python train.py --n_layer=15 --d_model=320 --n_head=5 --n_kv_head=5 --head_dim=64 --d_mlp=1280 --vocab_size=32000 --activation="swiglu" --norm="rmsnorm" --norm_place="pre" --norm_eps=1e-05 --positions="rope" --rope_base=2960.0 --rope_fraction=1.0 --qk_norm=false --attn_scale=0.125 --bias="none" --tie_embeddings=false --parallel_block=false --init="normal" --init_std_qkv=0.0356 --init_std_o=0.0 --init_std_up=0.0356 --init_std_down=0.0 --optimizer="adamw" --lr=0.000812 --beta1=0.9 --beta2=0.98 --weight_decay=0.17 --lr_head=0.00597 --grad_clip=1.0 --warmup_steps=254 --schedule="wsd" --decay_fraction=0.687 --decay_shape="linear" --final_lr_fraction=0.1 --batch_tokens=[32768, 65536] --seq_len=2048 --doc_mask=false --train_tokens=285900000 --steps=6051 --dataset="wikipedia_en"
Each number is 500 + 25 x the weight over its row's rms, rounded and kept within 0 to 999. Layers, rows and columns count from 0. Numbers have three digits each. The size before them is the row's rms in percent of the matrix's.

# layer 4 MLP up, 1280x320, rms 0.0367, rows 1194-1279, columns 160-239
097:476508494532508518497470505501495494423489527527540497514482533527514464455520508479520506488508478419512531508519505465535517520519494462476485544517509528505513482508499495500468505490531470483490490460498474524538499518467558525518469492
091:456479501475524506491490478475529467499518527516520510486513515526441493485480511510501507510473489491496515505490484522474513479464455507516506498494505498529459503487475493495506506504512512500532512489529491442484496497532534508525406506
113:529472476523497502539456543474513411500506461516492485488474534477511499474549504486471481507491537488484532458477518518515537518500496483508479484532517462499512479511516510458483489497498503485515539489498520525487502535475487538538497470
081:500477504494483471471487525524502537465542453484478488546499520549518503494507509506489466532492492520522488519519559559465507478516492512565514504477523494528526507501510489505522503516541476579496491538512465496509509499521508474491500535
097:483523482446536495512493527516508534519536465473525516504541514470515540505540502526498518487467494498506479466482533487536511512505553503484522521489464488468508496525525488485478531496498525504448519519473478527518473499540474501519512475
111:473509518475477521531493487509516512497503509468475517525489494517521460508508502499483474517498497534539496501508471511543514468486469507506431430477496430446468520473524514505555524467458496488513491483491497502515482508517493457565504471
082:487532530511469504477484515451531463532493498513489510496500538485497485533485515477486536485475541489500502488499458520512524552461481469511523510460487526476553540529501533519493530531503496478458499516520506499487484508490542550477521497
086:508506511457479515511471541490519451477511513489491547526494509521528461488464506503487481465539539509499476521466490462523488523526524490480513560474470509468537498479470537503505515496473518475511493501467510512479516502509465516524556464
100:560512490440515467465500531497497519490506464481527459494534476520526503531539507489525505509524530490488518477497521515523450547509460499515496494475470511479508475498481520470510488504508532510460463546493481503503469503445512501501496508
087:469496478469466474486487440501527516519522480496537505503506458517496540474492472502538477511508580491494482510540511480484506465466511535502484532470498493485525513521501506533522528487483505518510533442521438455531483517490459502469485513
102:493485500527530513500477486484495503477483468508506514509485526551503515464530483465516508469477492523515510525482533513488542539531504472465493527512454495469518525488499473489469493489527509526471499447511526460518538523465517535454491514
092:519465491472484520470531472508472524452498499478459528503519451470523493505512488498474488470476529484509509512547512485494516479491490513485522521508458523495468530472518471540466531515497520516487527562505477517525500484520461506463497516
119:467497482507482497473508461509479508526486461459495542522485500484480506479527483540532462458485517496474489496457526533516508526460460520506473492506503500479506481514520512507502528514462509540524489505450476480493509488516522503498563465
090:534495436455505469541501486486481511439501528516513524492470518485552502491495526481485504491478479486535466487491476505526497467477536510463457494485484510488529527490429504495495507511504534555495480478490481479485537504492536490521485504
109:475457565497482482528509536506511518516500487501458518499494492456550511556461469555520465504492500466514557553517495543506503480516520501513513508508569473508504460487483476507496513517485485474511484452469487482485518492523509501515465491
108:516492512433445498537494528494515520485464480484515483513474508490523546492487481496479554505496477480468508499510523485522536465512527507506508556513499533521510510525509468516471506549506487478510522535526452524490500495508498490454514510
101:556456490435476484539488454512550466505526513487476522446534470484493509516502499515500513558485482499517518536523479516470533515471494488472532529473486487459487474502487478522536475453498489483502486516533478516498539514544482503526512488
116:525534506493514503509469505466477478506442521496497529474530475505497523525504485483502510513518534538529513539508533497535489488483482490523484477480491465494513494510502475495499491471494489543485511535486518511506524555557477512429476546
077:547440527498508549533531464532516466454511490467484480513475514486514523518485472489558516485481475499491501517472556467499533502474497506473534447510512517507473487477494488490502514520492509503474490519485466518518531495492502486513524476
097:468479532462477493475453546481508440519474503455489484501525507553511490511529512479453483538550554533558474567542520468483475484518471457512509483503462438446525508492516504484481464476512498492491493496495521507511493482525489492498490480
099:511560511508508485461515524467445532555515483507508508475469494494522516511487509527517491452519513471477480553479494508448476538513506502495491542505509512504517515509469450481444513505525497533487518525462505510486502480471458482460493486
106:491529514494485544521520504507511534487509496530528468512497536531499507482573476517500474491476459484516475475509469533463506486516524454513504523502519517506535512501495531489519490520515535490491548500488521523552490510526506493507485486
098:529502525545498497479467560516482480473463518526498513505530540489510459484462489531454463478496510496542506501458506449488526529491489503501477498479475456493479526495529475526489510463497525493491492478468489508464492510496480521480490508
125:517498521483488486515493518513478525452512420491479473506470504495535468498534549515487480484514536525460490473496479512488491500541463479508526513450480502527511510516487508503475469474523495457494440446499462466477531471498502472499489523
102:508479481469505510475509510520529491529497516487501459512514476503504467496551571534474508537510473504458507510508426451465471505460501475530463513541472471490489496503511499491496476460520496531512526520503512530516507501554489458506554502
113:483524503514494548493484489490506472519542489488473482529494540497472524459501444518504516469501504493476511518444470554479526501514518522440578510480543495512456506505528471516501529483486498517496519466469525512487542525485520509451471513
086:473511501493511476510495513498499508509453510515469461458542510478511501443448524520464504491499523477516505487531529501508483514460555504491468465531478512498500510507517495488472497496513542547523497462529485413521493428499517514479511494
114:448499447524506521531481514472523501554478532506528483504457456534445526521474510512500487511535495501521477512459468489524528520490496504497495500471524487457492476503480482491489467521510498495518483508491497511474498458495522473499445481
081:478503507497519518482470519526480463491471439474473532515500493448543456476512495507526570515507514512524536517507478449508492527534526461457497508430503497497558505493464506487515513521546496474491486493531483527459506494531452507523524443
079:505543440502502532487509500471481464511501518500460499479502474524487512542492454493500500498496494500526489495490509484524506490513424541521489519507504497480517501546507516522482531525489471534530473476479522515454529546480479510522487514
104:498475527524445516535510470483521491486477520540505486510503534544494552470504456459480468534504524484491508482506451499522514507534493530485544491448459497483463529502469502530513504466525501506533521456505448500514520515483482510500491498
101:544496505519475513472522489482527544472486500514498515477487547494535507506503481470497465553448482461548485509484516468454518495533487516477504467436523478490518503516522501503504485510499478489501468469536507484511498497518474517471473476
101:507468477517482513440478511532511500512499528556519513491499512489504523512463493513526511493509505449498523517493500519521511498517457532479492522497490474452511495481518510509501500486500495492512498527522496536561506483462493574489518511
082:517460490496497487494490499449520487493493487527488493520427476487491521484482500457484548475478527502514516532488476501558466513540486512513509481519523509517518457477504468522505545493491492508466517572493495502458506484512494467478477545
096:519471519543514507496506508468450509471545496562494505532498496536508490483502452480502539548512472501525505516494530529482524437504518513524477485488530504518521518500477489461507493492491492478492485472461521537505533505533469520483444496
114:477495498469525501463478473482501466468520471550482550518564488472485505521477474506509471473454487519497500554567475467512536499472506522487508466506479492502483482496522531491528456488503504477474499489514452497515516497444513493511525521
094:461486475503524516501500492480498519529448484487512521477488508463504495523518523512501507490513483487489500487457494515508513484494510528467521495491507507450500517506524494498489418510523549527522518466522500526513480481514478502483518479
097:474493484480491519502484520537497524526546496510511488539490513515508478472514511535502504532528510510466500507498500497446506570484507470491495476473479509455485508491516507533509528540471496519477497544504470482493461494476438483502507478
092:517515519508511490484505508507469512454530480494530501483489463557483533485475479509476505513508557511484533548451539498518493495472515486505474496493439522483456533484483505500473498476476474500455515502515496465469554476513472508477519479
089:523455510503486497480483463519505506500497568488495529483517530508449532504553528524526513472481470518430542477497546508517485495488542525458482508477514486484535532464518523520514489475496490521543519485476472501509520482497487521496490510
100:498539531501513485458530510525501522517525504483478496485503491500498526509522522496519476513506529497508503469492528498528507496439434510476550453472510512491458467485492453471436512442482519539485496523504482495471517511534458509486499547
155:501504489480502457499468505491492523506483515494509503527534485519481478466478497463443519515510466515511464503499520514455500472452514460510476496496516502510471501503473513543497501527496498485520506509504511483483498557505488499547471494
102:499528515490476490553491506508507493473511496480518494527479475502480500481488473514516496454488511477479531538491512509514475499504458518476531516460446501520504514480482487477512525480547551505491533480486487507485487482497556518495452500
101:469499535500489514498512502489490516446489511517513553540466511510492504486516481512533461468495496485491477495544491495486491492523490427517527523464501512562488499473519488504487471479525488480545496447463444513485535473472504539499487472
090:491490480510509463449504454531516475553478515450474509457510455482482521513488502516514489515505477530485461482462500512516486454462587455493493503510525487501520488494485536464471517493475426469506533497459503470507513550493546494531480505
069:520561508513506550526489535466486527518488523473534495477482495523475499490506524535506500474474495502449526485526516515450485491538495480508514456494487508523530511503444497509546526469503474515510511495511489488504470518488479514505467540
110:495502526516516497507497524473509511512498453485524509533538498490471502523512523493498486501482525479482535496505463482513493484464501533467530528498527528429522462499517516535510470518504488491485500501476542513515460504489492539531510503
087:510487505542478501472494446493510520497449492509564455491485503522542493489495532485454508482490505517525488482533510465509485447497510488496500479528531523475507497490509502528500525508442513507540541523491467508490478500506529515552527484
091:519481529490537486490495484521505508456495513503504536475489490517498470524514511537529505511497474484470529513504527503462472533493497513515492540489468543513458456492514542458491529479477496513517470514472520509528463487494431556474533504
130:530499492507484516494503493537544497492529469493485512481495503490538477493530513486480454507462436514486510510530501484510477506481502516499520497476509525536480469483525534507522536497528472579518558530515495523534504478537449496498511457
098:480473518483524492497532506512482529509564533501518491520488476500510493495522476484511467454530485469494528511456476508478470496491497472471534480516476509508465508502507467443503485439525483489533490522477513486512533462547543546482522495
100:488469484505522488471513545489497521506498498521499486529529535473522474514482503510516520486511493546519506507483520530458512475524485496498512512509485557521484465499509523554467472533468501455430508519532528485491471503480506514486523472
096:503524488536490452490476506497502513469491518503470517503465483482513453486524471487535494507491456531520519465503461505499500492483536477534484488513524509526488489495511527485531535458506493504524433485528489509501526505503511485491497484
104:462487481515503542476482495474513480517530515558510512510459475508473521504512507475498468506486469480500520502489497489499552475471477492491490496530511499490499489481514477465503472483530500502495520505507496505469494520527512459439483494
117:507522533521466488490524479492447505537497482527489499508515477557467472467496486514473505474502522486493441470536514504473524490523511508510491481507483497501504482503488517501498526515479496506474461534498509474505491541527515517511511531
103:505537523459539539539439511497498511477543513563528508492567485509502483504473520466477512489534519491514473479522509513482505518501507503502466485558516501506477488470490518472536482510547482450484486524480536480449492546537484438460513485
097:463509494469500504497516495543481482486529512471490474539577541474509483507460512442503453507518483490479523475465524465498519451487512514460505530469504498533543473490483526474535502525498471494546468491486459459502515518511513447505471472
096:501479437514468550493510520491495495508487468493456487500459514480482477494504490540473552529465524488498494455502465465512503499488498564547513500534500522466494543502537531499494454465505556452463505509509513527562483464476481491566528474
105:504547488450443496491452465496513490514448479509503514507542458525512480490467504515506535499508482506467528513512496498530508499534485489528530495521490462530508509501508495519480514479481504551454492489505526475483470473545501494489530498
093:492494477489469530517496495511483513512561506460498526489479528506519525510520494495481474487457529486507529491496502530539505484524491439533508496503515483506499493486504468467522488489526515499514476528504482524517503524453454522528493422
128:508517465481495472514509521489510509509522476488506494505511504529520494496518477479495502511484487551539513485469501505495531472500508489521507455538465552514515485516492477477497546510498447477459497489480485514519521530513525518501484535
110:494512492489506482507528487534480448511459528504475525522512515509469483480460483474445536486455511505475509514513498510477465489477526503499492536565479481487505520503470519510510506543463501519483480539499481427551466503527490493519575509
101:461482448482549479461500532490508488499520464480489484474481529473497513534508528506508519519540555494512519498466531549507463503444500549466483493513515512476493505540541516490448490475516529494453545524492544496515461503468495499517531463
084:470505543514521434518500501465509537521445464518522501515494501497491486449494528509507483485494504498502546517493486508472451547468553485495468518518539499502487488481491510544472499460511484505484530462536503485507475526482441509514518505
090:485488538470481523505524478511523533498474525471512518528518496480494517514513511520505489513437543465480520491436518479498499529517506517525532474479558520550466497513529506500507506495525516461528491491501494480486479518501469488516480484
106:497507548546490452531514451538522520523503497500491467496521459500511494533463517508471438503489485450508498517470461509506510473495503479472505454492494491512507474489498493545492556508537552533503530541465455498489524498448518496525489555
099:542496494502490471460489527486451539482476462479495528489522481474478504490463501472480540504481548522498491505507531523501498484503465508486517486442456506508498461485493478517481530469496503520487485511454479496505472515516531464506451562
095:508482510553527489491509501536516507460525466469515510495499493490525487515472513509487485544516515517527478495486504495500468468476496517548451520505471503503522454531527512513507493480502512499529458525553515517516429527492493463520527456
100:529471526537475544489514532512515481502510526509487514506514529481514501512487485497497541484490505503512530535502504534529473517489514490526474524523512538486537516480500543487513512479498512499473454446482483491540519541504507471516511471
092:516500471533496459480522537504495485503500496510487502487533501478485529487530525507552506534512502458559552489471471493501467504483503509527471501486508481525527489506484521510453481494527509532431498507499549504500505511530468541512485544
107:504503501461479498494529533471501569545487493487507512471471490440514504515493512522505513533456493481465499487483472508507522515485511557501535477506471521474501512503502509530485537492525545476446494521514522516510503518458476506491524502
116:492525495534503496438529496533521516482532443483500518546499431505514512525507494512466519512529456502456456523525508509510498539487460507535477536516506496495543501503486512513504544505505472511516516522477493508490446462524459471457516557
093:466496491445476477505538512471490490480448499510465528550494517510508526518471469497459519525510494519500480521497518493517514497506505495509484499537497491479522479494512487496510437495512497485487488498516486509502497465473518476489494503
098:499477445521489492483499499512482498507491554491494528457488529486496489562532539513514464492479485468445498551526519474440505495533559526484510519489518549520465445511521474481476495492534480497473494474495457511505502490540497538480470497
104:492528453475532532474479512518471491487507496499480521500473489497501527525503474526508501496528455565504524510442494534530442489513484510479496499493505507462525521490453485457534469509496490492469494497504553516508486503472560500491485558
109:509523537481481492512458534525471505512479472495511502495509506553541447474483552513470529508515516528525467497463495491491508478521479547519518521498516490494494509500462496519560515505462476474525485506498472477471484508518490504552502497
106:548485511443480476506479507466512475502470540488452561528538479515481518495508522520449484494507504502491530495520498519557523497487497481490528514493471509522550511514505460498483510521492477501474470507547506467507508477480507543481494527
102:498519504508469445508512459524485465455472519469471513462514515469530470478525512490520493521487509536487497509484535545507529511526516530489509509522505479519557464497489491509531528489510492515481497540515484501489539506508447475554536505
083:519485471521545497455472501468485483522526471532510505471470548518489543493485481533501458502500481503518511484472510524501503542510546533546510502511491499486488509495523482524532492519533528527554478500447537487486490531500457483519487493
092:518476526540531482453575465496490489462541474526497517498544465501514483482505485509536488510539501553476504485467456551484486491495487445520477449501482493510514514469471515516494474522489529529513493499494472524519530536485507479480503473
085:491506540468488554517469440484502469526499518476559530479486475498516533506486561498529459522513522471531540476496490519536505518481544499514514463519513502475458506489501567472489471498515513495489517491522496531513534508521470499501543521
099:497489494547528491480509502481489517487509525507472485463533527506476464491476528519475547532491493487526480538510468515500491503542492539496494443483502499529538503505495473491478518490481512529472474534520536532479492476495466496498495513
093:503487496519531509483504494511487495454497503506493476495483501451497536484504498474488525474466487485487478510543502481520496471491491512516481526543507512523487510498489481468536487528494533486516463522466555492523477445498509492502500487
109:436505467505469498500505515510469499497505472472511522499510514533525474485505487506467554524513499528507466516467512504506497505505461484472481452502508494541517448490487511490499448499470493485450486476511443539490514532488476478549527458
094:500533487512485516502520467481529511506540533482494469491498518512520517520535500498527487496501508487453463533477473484467493521481486541552488499550520480500411500497483549545504517480506498512487494499542516520524491496521474504485492510
078:477473538507530529538484534492541502523478498524465544525536478499506528516506559528479490504490511445529476487528511509532518458534554481457491466503538474458485490511514503534510490498523479465513524512527527486462545531497522539509469506